Part of a small language model's weights.
Size: 14 layers, width 512, 8 heads of 64, MLP 1344 SwiGLU, 63.9M parameters.
Each number is 128 + 24 x the weight over its row's rms, rounded and kept within 0 to 255. Layers, rows and columns count from 0. Numbers have three digits each. The size before them is the row's rms in percent of the matrix's.

# layer 10 attention key, 512x512, rms 0.0556, rows 126-339, columns 320-383
102:111074101121090149135132106140113142097179138095129145090105148119115145098132138118136163148140123095121143111161100137134103110115123106146156125170166152130113132124108134171183190144123195
098:181098135105163135111147132137077147151120115135137150120120104137076127096130146177150093119163123095111151131102112161119121152145150124164111154125090127071154121161119124119150083092169105
056:156159131140105134096144131171107080129169130074122114129152125127101114109160152125124193135141106115104124120077102093132098136122158149117162124104174165134132148093136144116097179132116117
056:117153111170127157133101102150145153132177128159139127065113126148102104146098084094129061066127135131130103168137081128145148133110094135141117079146123141098129118176140150126121156140174176
060:126121126143159148098134121159144149110120105170123106128118130145120160107120093103109106095156088160077096128093111115120106124146132106148127099172123128089123148134150113104144104127129128
056:082176090174086143080082106124146115152133093178144129147114121160141156199164110100164092134103129117120126140100136101090130113143135132135111111141121081110115143132148133078111101095093130
060:095132152169152131151104139156148153127080083104101128123119115137136186110125102097146134116120095145120121137155113188093098116136135150150093144127138078132148147145164155129121103183153135
066:083125170139081131136121101135156109151148139110115103125166157181090117124126124137147135157131121117098089138138087071132088095076160082066169118117137146114126151109125152134122141113133122
064:118100157105127142121093133100114106141139106103117168095094116104114177129131145105106092142132101122121107148126140143124161129135138135148071103156114099123136132144173133077115124119129105
062:141128146108122137120150161111133127159157125156163121153085122111133092156122113162166106140083147144103129165138135129140127146115099140139157139115145126119127155120128115157126143141104156
070:119151162105087101114134086127138110133081101128130115118160155167133081150114119142133149135131131142118106177141133105108146123081145146106135105143136148114131126102137145092155107125128142
069:110122162163150138137130147109133132108127106131116108133130139141152106137171147138137169137104122159094159114140157157154150134130104132085149117106176145135129123131130114140170124138145130
072:114102159104128164147145147122116133155151105138096110113135151135166170089123177123117104101167129165126113119142135154134166130160136087175088168108134124118102138177086127166120116130146082
077:124148118123125115103118118117166123126108126073121088156194149116142098128155117134150136127137111151105112144125103115135168103115136113089154098137151140105138194124108120104156100104150087
075:146134109125120141132073143135158136108119072175109119127150163118110127104098106084121107084149133095117104116120133122081142111126134062152140131116096127159121146136131109097121147141128052
072:135117139138093155089140145168172134144183131097158110113127105094109085134132136136135111149093143141104119093107136143136133144185113140135160067135178102130163129116123167112096109138138128
093:154125126099108199118155115099147068123131127133115156179147148162110129131097160128097153118134146164131139176109126128097167115107127177119191128149122175123188140136129083096110151144106090
098:146128156120134157124142135083084107142129088112125103125175120112079125073125137111127116132140128112116134134129097122086182121139127088126120150135102148128157129155170143095123124123147095
103:132126123113104113139137142121168126115122122117169179189116122136148066129115132126124145139119121128141106160100162101129136117121132134103146136109124172103114142125090143117144122161139116
121:100093138096156168118146109115106129125125117183131103115147133074151120140143126131109164133141126105147141119113138144141119134181124155184152110155108163162146114117132085103094152143117169
124:132118113194115120112098113126129157131112149106096116095151129114088176144120155155121120121144158089107124098096116114130107144105095133122134157161154111158128147157073118140155121104117193
127:119092137117122084128134101147109104133117136137136141108109160175112071116097099131126119112172137134114139163113126135108120124116136113107140150074118096132161123141092103141116119132146151
130:141122127082110121095122112104129158155143160141130076100149112090111088154148104140144106132159091139147081103113143143134143158151181125121121150124112136104134121126157126141120128108137123
129:109127139159161140121135152154162134116136142159120151095115100153128114098158152174105096108136119111151092142092111093186162077086122150145136126108083130149116126178086135075102126139116072
136:141157123074116170120153122121136169150146121161158177132085090113144151127067140124090175112102139136083150142168112150166113129128159121130169134101126169125137143131101094075150153119127105
136:149088132124101134125130094125124151103104159111124144100134144152130115118122140162168169079126162156166130129109116123179143100132140139134137113107142074109123166133045120111146115155157151
135:133149101130140116116128190141168122154098123125075124168118112083114109139118100089152171154122148117129130115123162154101102142110074120150119112143135152142129092130108137129148105196135117
136:117142116103124102171137086123110097125131119152140127136137196180130161063117106149106112140131138103155118098112091125146172110143124115106108107118096115109112120131118183152119104123092117
137:117145124095100101156133120109146117150145099123148144147129062109129154111070117148133143149125138127123108143169148120086146140138130139110091125124163164154104162181087084146150168170101147
135:099159110132112088116136125072080120165106177143151137080121113126135165105133125084109140160135148124156099120117181101093124149121138150093107115110122127097141112199082127102127151147099092
137:154196180079110102090143134119141146126127120107141122128105120142091167096091152126109155126142130142142148130144166119192153145158137126165135131112097125149119125141131142131192120132122132
132:105081118117100136121172144121153129141126137140079115070161066128136162134130112108173197124113127141130109120169113132140132138141178100143156109151116073139117116172126156133111205141169111
136:114187144132129096124135113149094117116116148133100148103108099125108107148155143124180112137133099130121151139101151118173139107149143120132135137146123150109113111199146151117111130130111137
134:081098078119114078134143132087120071081106117196164152151139111124120163129096139168138148106142127113115108121131131115112131134159158116120115115126112135176155103149158165163119133123116144
055:085137149163135144167169097152166148151154125142107119133112115122077098077132131109130122157117099133110096134129126105135128098151147148139075080112128116140140095115137122102134114138120075
056:127163122145110131130118114116126101134120167112111121124115121125094148120121143126106077120130134105125110139122120108087122122124140123104113099142144126162112126108089123101159116102108108
055:116149121119091118159125120146149131176146109160144129125163134174127122186077119095120112112166139139149106151101141113121122154128112125113111142110128110141131173099146137139150081104137157
060:110143113121132151140120099104121093139116204108107139133145142146098159127144094073118121129184123147152146142091139131123129109088136117136140138122174111113132142122136106123142081125151158
054:163150126149104129120137135120153121141137146139138148142157149104135150161102085101138105100161128157156109194129109116141139147120102143124116123111121104136152131100147145121134117085106151
060:143118125085137129095117155119138127115158131151121160182119097103117112114161212127148189085132123157111140105120143164129125147104125136163153141180123159108123130164123108175105161127129102
066:118161129120127123133149038127158107103145115132119138085098148137130130106127100139115137114140117095130119146159130155152133136098133116098147097138094145095136127090155112094156114121095145
060:102107127177120128120109109127083143099116179101155155134153141141090097161103130132151081101120091128132102086111118107144171137115116093119106090121108134125128110074180131126122120065145162
067:131153131112138160152148112130130126121161144120159152165144145113122108144110164125140131128111129131149151108100171089118139121132095111122151124122149143119141130091108096131144087129132146
068:129109135111116139124132105139166102156110113140147152119119135108108138136093145167160123121135124139143106157107126128192153129147142089151144096154105095087156124154143093098169126118114096
066:143092144080125163154143138152136181147133167093135144134125137131162111143116137129142171179189167121091127184150124122120129115116119179079161140154108112124105155081107176086137135125135135
071:104158175145166134116122156147155148130130112165135127131092118139119128099119145153171138142155092122125153087107137110128161090115068091125121108130142134086131107128107105140131091139139103
071:136159162109145113156123139096163097133113113118146100128115132136137159113119133112104152136136138127134127146109139138083129117117126135129154127164077120086129130141095144155119163157124098
071:147139158109132137095131078156120133124131096141155106141143132121107131123130174123121127129139162142136121139131102145138127139121136140099115128138086122107190163131169108090140125135122079
090:184162145082113154131127107098138140119103129115162141153126127125167102140129147171116129153138107177125093168123132100136102116087118138096143150149101124092104103118091148097165106073143186
085:087133126196144065136116141147120149161125142110143108121153118103155156130137114125140127150136132138113148118130124119158118139157092104106130162169157145132114106119145150117101125127130101
097:125139178087147141125116144176119144134140137091125126183105097118117139107107091175131111178108098134120174116158151122203136145129127147125129147108135089110117150117160163109114109126134076
100:128108091131125165134138139126166103127174098160132128114108137101130099120125136135125120121125166165066139144133130186093118108112138151127129131144144134136140140137143085129088097106179147
117:147152153070102128094110157191131144121149145129120141140177050124114147099115128184116076158103149102170125119154145119169125144098152128131125109087140076143070138166134110122141103109144109
126:171163116112118138095114120111168103132095119120150124121153099126127116124107129102154176119105133137132080134140102117110156108096154137128135076111096148146114110132175136127115124119092165
132:120160142050135125121138142115144119190099119152133108162113139161141130157132105160103112135146132126186168121095144129098123094123111081128112153114112089130104073132120133139121164148092089
132:097129110138110133136122107111124151135075160131126144093172116110143142091120156128135164138130142135121114178120111103174121111110122154106132116118139129150115132125138097150114126081137118
137:110167148139095153166188094129145156123110112108139187141084159102138121150110137139156124112132141122165065121146115142164132115114164132124127109147105148127182103154162165105124122136115124
133:134141104151133087115120103108168098115111129155112130142090096152154112155109090150146111145143126128116168109145107125116149102139143147132158129131112139083128110153130120091129091168129120
136:163096133139156155094154129147119162137145140077161112152127140129123127135144173115129105170157124128103132086096167117133108141113090107138120128144139150102128144114110126151123145137154158
136:144188140130134095119159102166152138142157131093128125140129111144160151116123157149170115106132143161122145132109122087069108127155114110114107155157106156091144139142090174095139141132118108
141:118113105159133126124111107148086171099124159115127130134087078134114174080123081105150098136056119142096081145137115123141154154129133120142098133099180123137129156114125150110113111168127162
139:107127104148105085118113117133133157125116087125132112166131115102100101125141085079144171090132069141176113124112130105131134114164154135177142130160127129145119123141077117133135115152153137
138:132121109166127122145135127138103135134098124066074106123132086121123138167119150185110179151109166193135102139086141112135148113143165132107165144103182105107112118108130114189107123147100092
140:132140134124152107095120105143137087128151144156098141147116106117109165081099133129128117126107095115116132130129133120100071153112155134156102104155090120105131141170139110133118162126167156
136:131119123105103097148092112127121141110121102127175129110123136106104121106119096145099087175164155151126157171119122119108095127111126091101153121116109139144112132136128127153123117147132130
135:110129092052131088158170149111147153111103112131111110144144152104109114135130123162176155116149148119125128105152124103101081107073131120116111126140093171146127096194155122122115130065102172
075:101105113139138178071123134112139113122152124120134143146098198129110131172125109138117166130155110145137150167132143129121166130107131131121114175101103096161109126163112134131130085145126155
086:145143091111163166171107127102092148112083162160100139143140100138123144123110114157107122129128152147133175146122122120125157169153109120126150136141161111127113158070123141165135168147136123
082:132112139140148118133115088143112136168148155180143075104131138119117078101114126131132171126095143158092163119155118091133119143119125090138111178117177101125122138122143165104138120165118147
087:171145141122105151105125134126150123160139129159099137159147123143144146139154112135098126103128092151111158120140107070108106150145083143153105103147133134131111171075116111136101151166147138
085:133088096149108109096140133121125132143134154119176155123129136071123135094126124080141141116100171136118120163153097150142131111168102147137125103139102143086119116100118099115119132121132119
085:091152132204144089127133144106127109093139166142086098106129120114177163136170118122156133079103097123104139105166106115100143127141115113118093111117131170130124071090127086145134118137129132
089:112092116093117092116133141115112153126084120160183144111124156091134130095061141140167122108154094102155132112113119099129125113142145163129145071143105102143124125118139189135114170121129131
096:096190121143113059099131158117137173124123121135141150142110137118167149083110125137140113176151187142160136146118124156145105160112150111143166135160151141153076133113116135096140088108112147
095:099165132128104126107117136141096133134145120155129104140128135108130171147145158106114135127130134116077101168102139129150096136114140135156110098141075176172150156132134107137131172126160136
094:125110143116153141138153080143101090130127123124142110123119041136152120128093127160158104144171170111152136150125153142115154105126142146092097115120101126146152118152097087103108116130149177
086:097150105145125122160151098124117157120130130167109123081101144101135121158088139179137165110144109148157146135112135154140147119097107107144113141133151158113133138150075098118142133126140127
096:115054108149122112125182118140129134127136186115170120073135159122110142134119108141152134140088085115192145142159112124124123158107148103102157100143122110142161138124150102116111110123124158
099:097113132071145161114157131111107142132142107111166128106138125107082149121086150145115153142139138095149147098141144127168128144105106099157138130107111117093131107137110120113149143105105157
094:129163156098150129114130115131138140127081130097122148120148099160113112182102079130130121173125119115142136121138120134133104117134110109091091097155129146139110119164152130084187071094101119
107:124082144119158142133137082148194135148100115114110145097145185160106129086173112124097142144166128136150096156132129132135122175106109133124149121118138129087107140143148131153165102128110141
098:108166112133125137126137135126122081144194151146090118121148153138141124096110155153158166143148128097111156143154138109064181120135125162117090114142126119140148140078138137105138128124156114
095:136110084118150164176126124166133134117136105178158131120141112194135130151122132134110107138129146147101149138122111170125128138184127140138094104128146113164156144130152099106081103160145123
094:120165129104133086105096142089153097155126111142135151087103130147135122143128119140108126148123154108118122089121153158160065118101139163197142118146115136144125168131114116116142140108155142
108:130125160093098140088138112083117167142129100087121141110118116097088159157126101088119130148136116146170084124099151151161094120151142103086155112091170102134168149117104083147140147099143159
101:145143154119116132143101149126141164116162168122139138139095125140113133096131122118115102118129183110120108138118167129135160067119130135131130117155121124153086131135116134090113121112179124
098:129149138165135119129150079152094153156149113175101077101118130153126124156149136123119082140109128102163103113125175152138125145128136129107124127122124147143141132118121142144139121121149110
100:134136131174144138118101158096089129156101145114118125090127121093153092119101185135137138081113176116102120067116136107135100107185155117120113119144160182129107141168091118084108130103112150
107:146127096103144114154161180111140113119131123124097150138129103164143137102129166143105078163138114090114112101125104125109085128128151101112095161126162130119097130146171163082089148125130131
100:120138101127132139191123136129129129136156118107137139144097077144087063109084124161186151117140107091150155151136150129067129133138155168124134112119113151170129114093133150106157156125115104
108:158125134116184107144170152147103100137135143171098071093151100156125140111153133109137162137131089162164177152138092095097130138134109152137150086135072103130151126123118140126081154139125184
101:102146147102101140121139134129121109124144165038108134111138097111158103095160144123112153113121134124069151161137151106158119128105146091103149127165108114112146076122133157116116177122130092
099:154102113151119137142108117122144130115113125090146109137110148136146127164111109102086127136140152129144132148143166112107102165141132114102130091143106110126139168114095106142117105126158145
102:118110116072094114140167147195089155097115168131144151128140148158136137100131109110159098133144121111100158137140111111130069154108127101066106145135131106150189126147123124196131171111139113
101:168134113131150081153191138166166098134133104129129195123162151144130107204133118149153102127130158132122082155110177116136080121124143134115105152130145137099093106135102118112136124125125094
106:124108141128121098082161090156085119106159124109165137087138105133154123104137154097140121129169124109154145113122151168143157121129132104170129106136122106140132137180156131131071155121140143
101:134118123073148096140104135127129143106119148162134111119109055114160150111128148080099108101091125128162127117097099122124170153123133103115122114129153128122103115136095079167137166156137129
104:124122139144163135089116137150134193100125108132181107091117058125144126157122173166137092178117112141159146103143144123112093133120138117091105129118119114130143163091145133112116147123140143
080:133134116103132123122092143100153127116104136200118112137121116119069158118105076141104145119145120151139197135076146118097119138136139191143133112147129147140089158138118149129105137123115103
078:174161157141120084129156132173091097089129165121112156133114097140158131131126104123146096142127099094090158103102069122131112157151084076135140143132144140107110143132140141099136104130112129
084:121145149117124142108157107171146139135137123119117131141127122130071110103117110115087173128147130100165125134094132129119131133123198157128117131108098121156143129092135136096087112121125148
083:135175134080119109101098106163141143097151141084159149144149160158177147165114099100090122114126153116199108107133124155153081075120131084116142103116119105153131105119133142094175141134116099
091:117166124137132126117109132119198181086107128101105152139122129104134150138138147153114078145159136095106176128139122136155099145065120123107150105130114119161113134158085106132152150091125156
099:087128128149144150152125060082144140080127142138097142152126145177140127101127136112122169097120105144139176117141168108084178167076148135130099096081116121153129134132152148148115124173144117
091:117167098150117128157161133097136085190132123153108123129096121108111121164103120125160108131133150148132159155137186108116129120144156144140119143160139138110118154099133146135102153162123105
083:153110128126146153107105152139168148139105145134130115107119131136134128142110132131139117171099146144146107091103155152116111136126112129184107136117144124133126133127111127090126136102130147
099:141136120107133124115138121132119151142156108094153128154115081122130111078134160100114127127127148114105110140141085129143116095113122171125153136112119109149101124159123129144071125126126144
098:175117121138133131137116109125143110160148137172112120158148173134118145124134129127105096108140160123145132118174147148161153149109124149138143130137191116119132109104138144138124165118090091
098:118120127139138121170168152138163094117167137138154130118111107154145128061139162128113133090141120137131130131109116117076129150043115149142106154127108106134139134139109119166112105168116112
100:115138141105137136174139113094095136146118132157170123112148112133103137109116107120131110126124113134137159106127146137097088158174145152161119118101181164181134128121045135138106113103108119
095:140127110088120191097120115098099119128162127148156097123121133123131104111151098164164129113129090159132159124116158132123152082102097107104132138124130126157105130111125108146168108146119142
099:142143143145118094137152197106135142143086126148162157116118098144138180126120112125123119161112162121107159087119120156112072108146113137153160132126126154157118094107136156148140121111126116
098:131159113152115141131116127159144132131118136112127103145144138157178158177162145156136131100113128108128108136145122159142131122106104117108126125104133161151133148115159123154110099147103097
104:123165107122132127162132123176121121140143127103121162144107104133165128157152128118088103139121124097111149099095124113098102125126111154146108159143108109101138100135112146159092137097144122
100:125148165096144137124086123112117155113132172133100146110163131160136149120142135111142125135180095130142122100134115127113169091151105127123120166142106084114159117131128129164147143122152135
110:106124120119103096104144087104146098145120124105147115147138162075140091171117109163145127156123121140155091117140115159154115133171121136112163132137096164130150132134133086113170120117138133
106:126152083086133162149114088134183096153149142186126153137108140137127102153111098127093115097109137136115145119104126085145121105082149143079102118132140146127136136100137145165126180146095136
107:181115110097125131182135107107088105115136155142174146133076088135102120103121110105160122129146112114118119123134144145126131093121112096125126128146130124116197138131129093141121117156120136
109:142170128128124147080124151083164143074106133135118115096113128122166113171138141117122157185174145131097068094137134162129111123114085116071119106147151121108142133099143114113150079150137117
104:120128112095138076162113159107119100108122150175097096120132060146119136113120170122109105143118142131092103131146130131128145148113094094116087161108131124129164180151160150105121166112125076
107:084102105141141132158125091118118109081130170121110095109120108163138119154158141112129150135096122118135151137177149133123103112110147149091147132165132111126126118087112121129099174105123120
102:125144148120119118149131126153150158110148131097152105161140170108173142118100111115142152117153119135169092124085137117150076156109123132119106090081105126144148164202131132131138079127129153
099:145142123135139118150117146126119145151172130121133143141145095117111075091140116102152133082113120150089130146122134122115117110070084122101135140116101124093113124188100124100138170157152118
099:094124168102142146149094127123184119099092130131138144101083143161128161131094117158153129156106139104138101108083124114146090109159123126103127133095154165142129114188126127158107105078111179
102:164104119102135145123134146112102140137143144157149098124150168135098151089110120114137131144144135147169123115132137118136145140136127097127124117112142131122175144145127114102113128137129101
105:097130111112099085128159102132056125136123111110106130086127159114091108119128101090119121122119154137106103093108120131140130117166099117151083126120122124127131172212096123131142140127190163
099:139153144140133134111140133115119088124113115139106109108098191124104139156169162187112152130112114123103135116115109140138150120132114113134140119107132109120145116122119149143133155146138131
111:157120133117155123163119109109119145143124122147126159123150156136118109076165106107120132129169085126118123144110112148122156136116134137123117145143133101134104098137151133145125142153153098
101:131101150128123104101138132111088113159161115106133126178133142137147134143124131117117196117126158163134106145173110144101171129144133109086140102080148113186166126125100127177143120122148155
098:132119084147125172122115135110141156140161130154145138124136156058107141176162114117114106152113113143128135115075137115145114125143144134155143149109122135126143088102169122103118158127110092
080:164174136131124146166116115122145117138127144153107131099131130162118155099145133149091083173142161153144114111122132126065148161141106103167116102121135082108140089123147144119127118163132096
084:128092095134113141167129142116156121121158133140157148127132125121135146148145170096104125095130129111079155112116133125133122122109109121118130101122130154097089102136197140096142104102125127
083:143101126121065100115100114102127124093118131118161124114118119155145139169098116144093139112114108118111087147169131092110137119094149120160162155115120136148142094093111165141125146142165131
086:190091101123140166121108148142144097134127112138145125155134123118127155161118159166101113194145102159163118095190157147101131101084137148133112152163113084125081109117154127131103114112129141
086:116116119125123118129142142129131114149102164140132132104094163117114092106111130155093110157143106104072146133138124112100120117146108126092127103102128126158128137128139130134130119115122135
088:109162149127136096097142107090115094124131103131156146110129144158122098093089139133139121124110136119116139107147147136118120107119132111118155166110120128161176143152129150109103132122116119
087:160142103099134133090151140178127125106155138134061115134108137139155085149124150119109093125102128124087089120108107143090116127131125124122115125155121139072126122126159128119135114136123185
095:122131119158131081137079196135107126150076097151077142093110102090130153156194101080094086111154127110097138137113119102130169131119118122131093128112152132127114108138138134128156143106140150
092:130139176121088162133114128092127122122151145118110115105144116190087172147171148083183156110123129113149178074115113150179097129117100148114124125088149115066150153133113148155149122118156112
106:132149132164115132122119167149058152132124104149181146145095074148169094161164143118130160093107123134113189095145164139113152136151095121139167120143108129126127084092160147143126118135140113
095:122107133110139188140094117125147140166150148113128160151182142133097144098147132119102168157127140099117163108151095123078120152168126093135161138102160171121103159167127076142154116124128099
111:187156146131091129134159115101100134141112121113153136115111080117132123122116137152141144141093159128116114175125169107113163113162112138122165134109125160156148137076139167091105130161116091
099:142110136102102108136131135103083121089159123130106122128123097134119125183127078122076124169114146139149130099132181158149133117135120119120112125133145120146146136101163128105145125127146149
101:097133124145177118184141129112112141126112128169168127153129121133110101088101133128118064151154117094113160131130132138114136129140124135151098126136094094128158093102142118108160137147124149
103:149150132162124123070130144111111108182162130142143120108111136134152084176137160135158099132075167118129135125130128132106084113155100170138114153170105153156112134151117129113101152106111115
109:092100115162145115150113110180105132122128147093139113128127127118139157068158152099093139104131129166146142105134111138137137118105100127113102123132152101147096117150160127161143156099114159
099:159138120145141127117152094142099149098137142136113114133146118166116139122101117110124179075118074115124106169111154107086135114172158139112140137127098151149119109091137165142101115138130167
117:127169101145141096127104147138117139143103134175107111157125074111108159094141128135094118128151143131123155122108140123112155097124114106137142142154060081151110113114118144124131142113130094
102:114140168139102125139137104137129136157101145108125132104120121178123134178117158164091121116146141118131130122124112139053107139073164087144118106075171133112128133151142116142164172143134135
102:131142159111103130111105148137179088149157122116100151109139123149135120108155105098149143125132125083116096143133140148170131114122082112121111121171130101132113154166087123113131130131124134
100:143150168114118121105153092128107117143128096135172149107111121086127116110130167141141140133153110148118121128107159100122128145113138103127143077138065138123109114155099140096113125167126137
100:109072126093163154116130144098107180137111093122119115121101121119093096093107143154153117126089120120133123117107113115146133194134165137104093103158122135119154155135103122155098116128114175
108:105147126164147169186120121131143164162134129198109147126141134109111127136105159135112079105153144130137182132114127127150146120110120155129128128123123078093118133146129135171137097137117163
105:129139142161091158122135106106085127113130155124113120115147130128114152116105124129124086159112106120128127087135186122085087163163144119135102127132171101099120142137088154128163172091168113
106:082151112117127126143147110096115115088162099124171147131143113134116077120121110121126103145120202140154089146114119130123097115160154149108127127128082133109136162125151121144094132104124201
093:160140113125164122132140088155102167105106109096124127133173160123152096124134160115159108103152120127145139109153183066118121119115194121126086117189149133150115163135154091112133114149115142
101:119106140112140098180089158118189112108115118138096164149119177156133125138143139151102129113122111095100148084133070157108160126101117138105144119141128126114093164131116103149163119107115170
103:148174131149166123107092152103116141142135137112099152174127093114171146090162088141124171145100138132082136106105159107134096179087134121146150130139137129134116101111180153113113135124093162
104:152134114154127130145155140153123132093190126103167093144123157157123082188161137145170176168099100141109161130097099122114140104111106129139160100096098105179135083126162114142125122113123168
109:109103125139114118135152178122214182152128100173157107121113146135164143136178151139099079162160086117144114097152175121122163148108159142144128115142133118112157168166142166137127127167131090
099:143123125092145161067137107100103117177099067097080099090157086150123101162116103153111097180142103190083124131117119117122143149147136142149143121139122106104128133122181126127091157123106129
101:136135128141131147164161079066155128099103100126134133129084175054151136141117132146145143137118090118121125138144140136131088105142109182134138152087080130155128106103142176109135130134080102
083:159127128161103091088099104110088120152096083092142106083134104108141166143163139148147132114143107131128131156141149076119122125147154163127149101106099126149149180167136110136105156137127094
070:140132103123145152157085123129130131165143119093107149136167140105104182125136150138140085151133149121136110127110107112114128134121122157096159123086144137122115129140137126131110125110092118
082:159085169116151131142145128112119147152149148129112133102120126124146100110142135190176123104122130143160119117156146141150075119088128098102114105139096128039120085147172069074142082104144125
081:119136132163137132115088093168116154137075111112138101157104136137152158140126104110131091103069137171163089139172121133186117144106081103113114142123125110199142122089086113149106131136116160
085:144125150125170135123133133138087164102127094151159130136116135157135132087078117155148153126162122110097143142169165140119129107129155122154105143153123165094142125113112115085141142100119128
083:144138110080114144128174109078123086142141110131143174093123109138127092102113125168130121131140131097134141145153150146106169125157162148138130119131130131096114123123103110079143155127164131
094:116084107107092121151126105122188135129141158145109137125144163092156153121146101094124120073136112111118103096171111124178121130132136130068144119143136124144125123119154128118137133145143164
090:158092176108128130145111107125130114151163155135155139110123141155134144110110118148130107113068106110096159148175145132142114112109126154076144131091138133139107157110130122120148118115150173
103:175168093126143104120101132095129109117111168167149122142085122102155129120164125115134175129116120119139126137122095125123113182146108155152143122133092140175130109082082129180090102155134148
102:165135100109143144134112161155077115142114102152168146133122102119162127150124127148122112170105115143112118170088131084110113061141131148143162137118105158113144088116105145163117140116106144
106:148081173137109156143111152154151112101126136139180133158168180131092104140128138104138137105111088106157119131133080149112121133119124111134134113134141144141134149164161118136175091121137170
099:127156149086117124114092137164133134136140108131096131175130113148129136124138149071146153113123163130109148126097082147169112133114100133111113159109122126136160134150139117092152129108140101
104:121108099166128149176076154107128188103141118130116130152061157115112102098123149146131135110129128122104159122139126099072168115127123108181178129104120090147097123167148166134149111112127161
108:137147116142142123123178161158128112109135123131142096129103114177119123160124122138138129140079073127131115128141147147107151148144141107168133131155131144109148125069119140143115134171127108
109:106158137171127080190131142114092152139146147152130147092160083127138088131128153159167144190145146114125118135128138117104138112111146137128133116149088162128122137114171149122149163133139146
104:108172124173094066153122117126096140154094134149145178189121094093155132102135110144177162120104111168158113132090110144132120164155117125131142152132140096127124118060150127115096160109158103
107:108123125147119124130087118095142104178105153175129170091159155104150135159126115165138128148131133128099163152123084174132126128178179132122153142156157120134085097127129158150109100116094147
106:158098135090107139132080130104115135093151129158115128103127136135108169068111184138105124095131130094177136133119124116125166125094115110156109123175107122156117134168099113150127114153122142
103:139145134118106117142102155157187147105105134136171135120131164130177081187121109141101161107161133158156129109088182162150128095143118081118128117135137160106138149136146119131135109109127107
099:118054149075117125146148132132081121129107126113099116168117114105142144130141129145146142094147143117145123140117114127140106198150139126113112071121135151133143132116112110141111130131136113
109:108113138130141167102099139103105085104118139172121156112103153143128093104125153113114153101100164122154137136134125119108136129183139142145146108083097154148119119192158079136136119135103140
108:138125113103151126139131107127138125137166160146115125143166105117111130110149128086102126128148132107125158135114136122115138130127119095085146138143110071146144104131153131145142156119113112
109:080113130162105106110143132099120119118130122121112124179099158128093099123120180162137142101144159091120138120128129179118117155099125207105131111120125125158177130164130125118160128138130101
106:139136152066117085132121148204117109181159041126136124153150129108118111128099116092114101107135112126088088124109126113114100148152116110128114137094121132115126189153145142099150138111137121
107:149183117145106159128127183158111124137153106105104119125110099149167139124119127111117119072131074110112147105129171087146131154144115169134126079116108106152090113132110153132121122146084108
101:138094134114150143140144128169121123156136135147126131122119126122133141168077095137113118129127141171165129117158131153139096158077130109127135153134139106086083117175134098150123133146146136
108:099128113134158141137116074155193151144112125088139105107121103133125136136127127158161158142129173158103123148129106138116104138139176110145163145080127120093125130073124158117131110100131125
101:122124162083093157146093137120112114127126154101140155108138176131131108152095109100133109146157128094122102135105104097091161119096121150127100133095137129149129140138135141160148097137138102
103:107128126087182146131140152136072126130142113128113139117136104128160155156129130124124090158120100142140110156128119146111126115126149134120110084132115122112181122135105113128116126121095160
099:145145084087167142127086150157137122133097157089104125154130143122129139082126169142091095115152103098134135154113167124072144128163132148152130150153117129118114112160106104152093140130163157
106:137104131144096144140125143120118132122164099147140141133111094131121106157135143136128146150122142163157117127129171119135129144130133109126153136110104078121145098095114132152133147138109163
104:144122137155137151150133126170106096182119108189144083095161106128153108120142130115107116107112150087128166141081141155154171131126124145160122111133138131128088084101141174108089129150081129
072:106126143100123139139153149067083156155170079131125172103146146164111119122079125181124116108126114139102109098144078114139108111141133096126178143137164145162114115128112113118155121158155127
073:089161151117134157166081133171141115137114100133138149196136160081133093130123128152120100062138170160151098121168132140137124085120070085121105139114125103109131077110129150106118172116164165
070:143164113101132117137152118109092157108122130140132141140134102113133115079121129141155195146121152126123110116121134140135108149156108108181097115139133116098076116114145128128118079149116163
073:154134129123122144108129149126150116115093120107135163080115123174157110104116135124088115116098153151139159121105117128096161123100119089131071110128127148092121146123112091129131111130120102
074:135174146060159127122127107129129143079117138110135159098107137176108098101072122101086151152087146083139171144102089131090154167116147116107107118108117128141154141137147134145149138110147156
073:042157137048109116102128143173121104117148134136133130096112103166138119166107125171139140112139105166131109120095146131119064091159111135161143146120116062130116130111165112176110125115157145
073:160152110109099149170159140114105120136133162182153111133113134140117139134126116157107189152100130080122144138122120167135131130133166141113121073131130146134148173098133150130163134173127111
077:110098207116108117142137125131120127125135150120156114156124083122171133144169109116074138136138117131144099086120141143135100123186136129151102128113152130149151096144119139177098136125148120
073:082140113141119143084110120143155068177155099108094139117167135143143139113159092115137084135176087124158089130129108165130138143146133143113138094082096112097081166121163090150169112099153131
079:123116103143149116129130153160132108137109115160172120133128151113100153133145117157137116127136129112066144078145115109118133112090115110158128102141091152110110083153104140110080105100192118
075:130108092118183151127159137105088116148139159134143102119096140123101102092127103173141117109108121118141082113138139102142140145084125113089160132158148137184124132158100116146181137143128118
089:086153100119152122132114143122116135100154101088096126096141118138084135098132133116127163119117147146107127127157106140142107119123130122175176121116105141130102105117145131128091163122139096
084:144126115093124127127186136118120107139140158091110111148133095140095134109099116134144170125110137107140145150132121119114142135112147144114135122132135137136162126120122128102110155129101131
085:121091151112152138127171136129128119098155120131123104152096140108120127087118131138125135159145087082147170134115150118102104157120142140105120137147132131126129148124096091106121160144107073
090:145145138154138144101139130153145137128127105114140140148085135112130154160115148124122111115141078117162132133132157109111103139118122133086096158137148105131153123132132175143110151141148103
099:134109110078137121115140125125116096163138113132101100111133133170135154184070167156115126153122115108114121115153122115091112173136123099136141170130116135132111125086136105109139187149103131
109:172135122119140119151114130135108137113139162164124100194146098132116152120104155109091154121117101102214152129131140126059137158110108128112111136151148141116160171141107135145136133135125099
098:110135162070151100118104138110123104149138116130164137129155123143097100118150143098156154113157141112134114127101088156075166140156137129143103154124122147139146092144145143136112172153149182
108:134103109115107082133151100132090117113142110081135133112130143132103116128146131162157135119135112160120138141141082107093120121139137092162094113148107108143171137145152108145125093146149168
117:107153144099165137126128160132167132121137124109122133182143109093160116130118153150128122125130145150131132162167135149137111152143132118133140088123182184145110124109164094126135118155117177